Part of a small language model's weights.
Size: 15 layers, width 192, 6 heads of 32, MLP 512 SwiGLU, vocabulary 8192.
Architecture: rotary positions, no biases in attention or MLP, untied embeddings.
Training: a variant of Muon for these matrices, 164M tokens, 4996 steps.
Each number is 128 + 24 x the weight over its row's rms, rounded and kept within 0 to 255. Layers, rows and columns count from 0. Numbers have three digits each. The size before them is the row's rms in percent of the matrix's.

# down: layer 4 MLP down (transposed), 512x192, rms 0.251, rows 478-487, columns 0-95
# gate: layer 4 MLP gate, 512x192, rms 0.248, rows 479-487, columns 0-95
# up: layer 4 MLP up, 512x192, rms 0.249, rows 479-487, columns 0-95
down478 105:102155145134165095146149155122135079137182117095161127089099117157126102136134133120108144137132120123123115120136122118151079090107140118081164119115132082157129154108127113088165143158141115117104106114104148144127121147133132120169084183128127141125131119182197139091151087168179116126
gate479 100:178150085121165137134147163111212104152130165121102108132111112115138104157146162119162074151156106119168104177125111192119133130121138130161154155130128132139117119146166140148068105163130141152117134112112134123144170156116127135097142150119150163133162104125081120114143118157166119198
up479 098:116086128125130107136117164134104127119131123180135144096109152129135104111133173143117098099124115140146129125124122120148124167099167132097135111107129112084152109104144137108097107129140151091126150151128130153131136137156078136116149162126128141166145130134115066101125142166119178093
down479 096:086125129147130181099172123124125132139145163095126094122124160098121173145167122115169110102103118090144117143158172141141130169139152071180112093122131104136134121143137139129141121106114133121139137089084117093119152149152093109131143096139150127111162180119114129160167124085103081115
gate480 116:041135123123158138104129088099120139137155153059141118114117115158137125121140129154098174150119120126126118136102115080135108163160100116105172153117130133158088119102138152127121085114090113134101144125127147108132134110133118101164133142155138134087168103089125119102195114174070107120
up480 105:138146166118135164129139128144109135126090163128123142152134121137153116134111123086152128137148114158140110145100149140139106096102094137161151167147125125160131119150125151089135175145140114141138164103146115179111135093171116088112113144171166143174140070133100142134110129170126125130
down480 101:115119142152117147152058138094124139098133125124123133106179095105096130131160145145145127092113104132166111176156168142106141066174140098144153104125137076130172086131116128143105136137162136121150155164115110180131136138128160138130144091132124168136129152158128119140143120079169164176
gate481 087:076098085116124086105139159133142151122172090111087147113147125116123112107098087137107104125137161120081127092139135141154135123159113104126144157121111117125146149130130079151166095059155108148112121134093104096117121127143154101108142136134097085141138151100173127144095139130096126141
up481 087:074128140120146105137142098153128119157130111135128132137108125144175132088123091069134145146097128156090153106127121084120150131154165125172102127133153068089089150175149171130135155092122125154138068154128122123126137154113149132169086145176119120125138143135157120129133093142127104113
down481 086:056093183099127067119153141125163125113118127121141134146120121125184098099153134086145114152094128123111141139131158120113128114133139125170097150154108148099172107138146112153177149133117162168128102149147134146107149138112098128157064158137117118159122126111136105112128120100088138101
gate482 101:159186149161159125099133097100144104159149114127149136159151117078129126155123097167120165152139136132130100144142084133118145133178166092118140145122078097139089093146121127104116142129104110125148158126111150132082112154142111124138126120129139145112144140120120166143142134091118125090
up482 093:151123104150112097175144141122144145094124159166101110127087172142117141126121141079125094108113088107098149159143152138103117108102113105151084134137146089095148141084112122140131118132119130108120116123168169135180153152137067159167136130128118087110146129136106134142132131115139121116
down482 101:144167102161106090132148162094125091122133101111138155133124156135112123117118132089128127070071107081111103117130141119146120101127104162117125121084120135129137137113106136125118116167103118139095091171127183122129109134095157105120172196119180155172108139123131116125119144118160139098
gate483 090:142134155116152130118106168112129155141128109111126073158165132150111112151109100146104125137155130166136156147131142154100150110113123131146140133138125181135127102130127130128141117137144143095140084130137110100088173123097128131116142143140102159122104123123135148129162091143095145152
up483 099:040146087158119109131139099120121093139102120140134130118116098137099131147145159105151141129154111085109093109162099091140192121161075114118105121092161087127127136154135158121154149107090116149125133125115122106117155137096117127122097082129173116130107122141139127131071147079120128100
down483 097:150143153146121167135106157129162158094113134148109090068182101131142105139097126134106109102164136130103130103140140149125091162113141124113097110178067160122103153125148108110123097128097134126089081108110153168148156102144125087113108131153118104126152134127134125128154109154156131132
gate484 089:160133113122140122128108119155147110102080164103154126126113116136136127150138127150101150177136167132120138138150166147129146114163104143099163128102163155112120123105166188137121139098109120119182096156122164115149137121147137172103159110142099135105112143151143077186095139150101135135
up484 088:180136165127164134100102119152128119084070155083115109161113130140108105188155122131127130149140165127152146155135148113105142116153135084113105124133155158128115156131133165109157133065169129156175112107117134137129132102138126139105163121134138163124086114126147146128110123142125133129
down484 089:102129103141155144133094116158128129121093155128135165165088139136140102108157147123107130131157109166085142126141136056123154135122188113090149173106182161166117120145120130149131143083110123128107116145156120132134109129161145080125136145108110134123095126123149103129147104130105113122
gate485 108:162098104086155121143148131124154146137150094111087107136168140096136111102152134150082140117146169151106109124112123167131121159110133165106138127127084149076130144092141123171107111148109126127146113132106111165139141141158085119090092127141096129102134112074152086073111122175130128147
up485 111:066131139108142113114132116104161118134146115129123133139151112069144132148173127125113129073115124123088138162147090124137105113149129108074139138127134142122094146146120100124121165128120124087113135133092129181150133122150078144153123139130109129142140102126122142157132167144120154079
down485 108:130113141102127143115110079124165138129126126121091203141150147075146136118082126123133118096110095133120152117120136121129076176088154105174108137153141132119149151118156083131167114167125137165144131147151105112102120145117137109121124165156081110096140143092108087095162147126067179145
gate486 097:101089115122137146092106123082087115162153100083157136112088125136123133100142178126130126147150162133131118124143148090146147160165126069120145121129109145101153167142109107132098106166130138138092175081136132131139085115078138119159157128109129142128142136151110116175145093112119158151
up486 098:137120127139086091153143132117135115116110126120145105085105130142146118127137152121070112108139117122155110182064135100136153131122126128112121170130096130168163118170117129117134103098148084106124112151113137118077146121122148164131128122116129208137099146180125120103173148126082115115
down486 102:117123175128172146111147127122141116141157141099112162111124151155101083134101131135138117147147168105074180117145115154134135142104123064138135129151106126116156127088168140144128176168129146123104144116137141131124159137106129097116143168157163135148176113095108149087143101124109141112
gate487 109:120147168174090141130129134140110167142143109106122150148125114116131148123080172137124117110161093128120134179118154137126116162197127134110118178103090133129124125119168122096129146163105126088120127115064154114119110109174127122078132138152117125139137146109134159139140130165115126117
up487 097:100128108136093114149150149146153148141080147097146152173102137131122143135119125154173130103154072118142115128105118152128112153178181119102095102116130124165110144141108162134141127162091105105116142136136110103140096107143124191102107154166139173157128116116115140094147162135158080112
down487 103:155168164141174113141133131113122113138135136156103067122081144109155142113101137138108082129169162105146108166116149172087085148170121165162124132148126094098141175096123144115127123085080105123168142141119151138186087143152088109106111094129150113082135170116066135151130110128119110161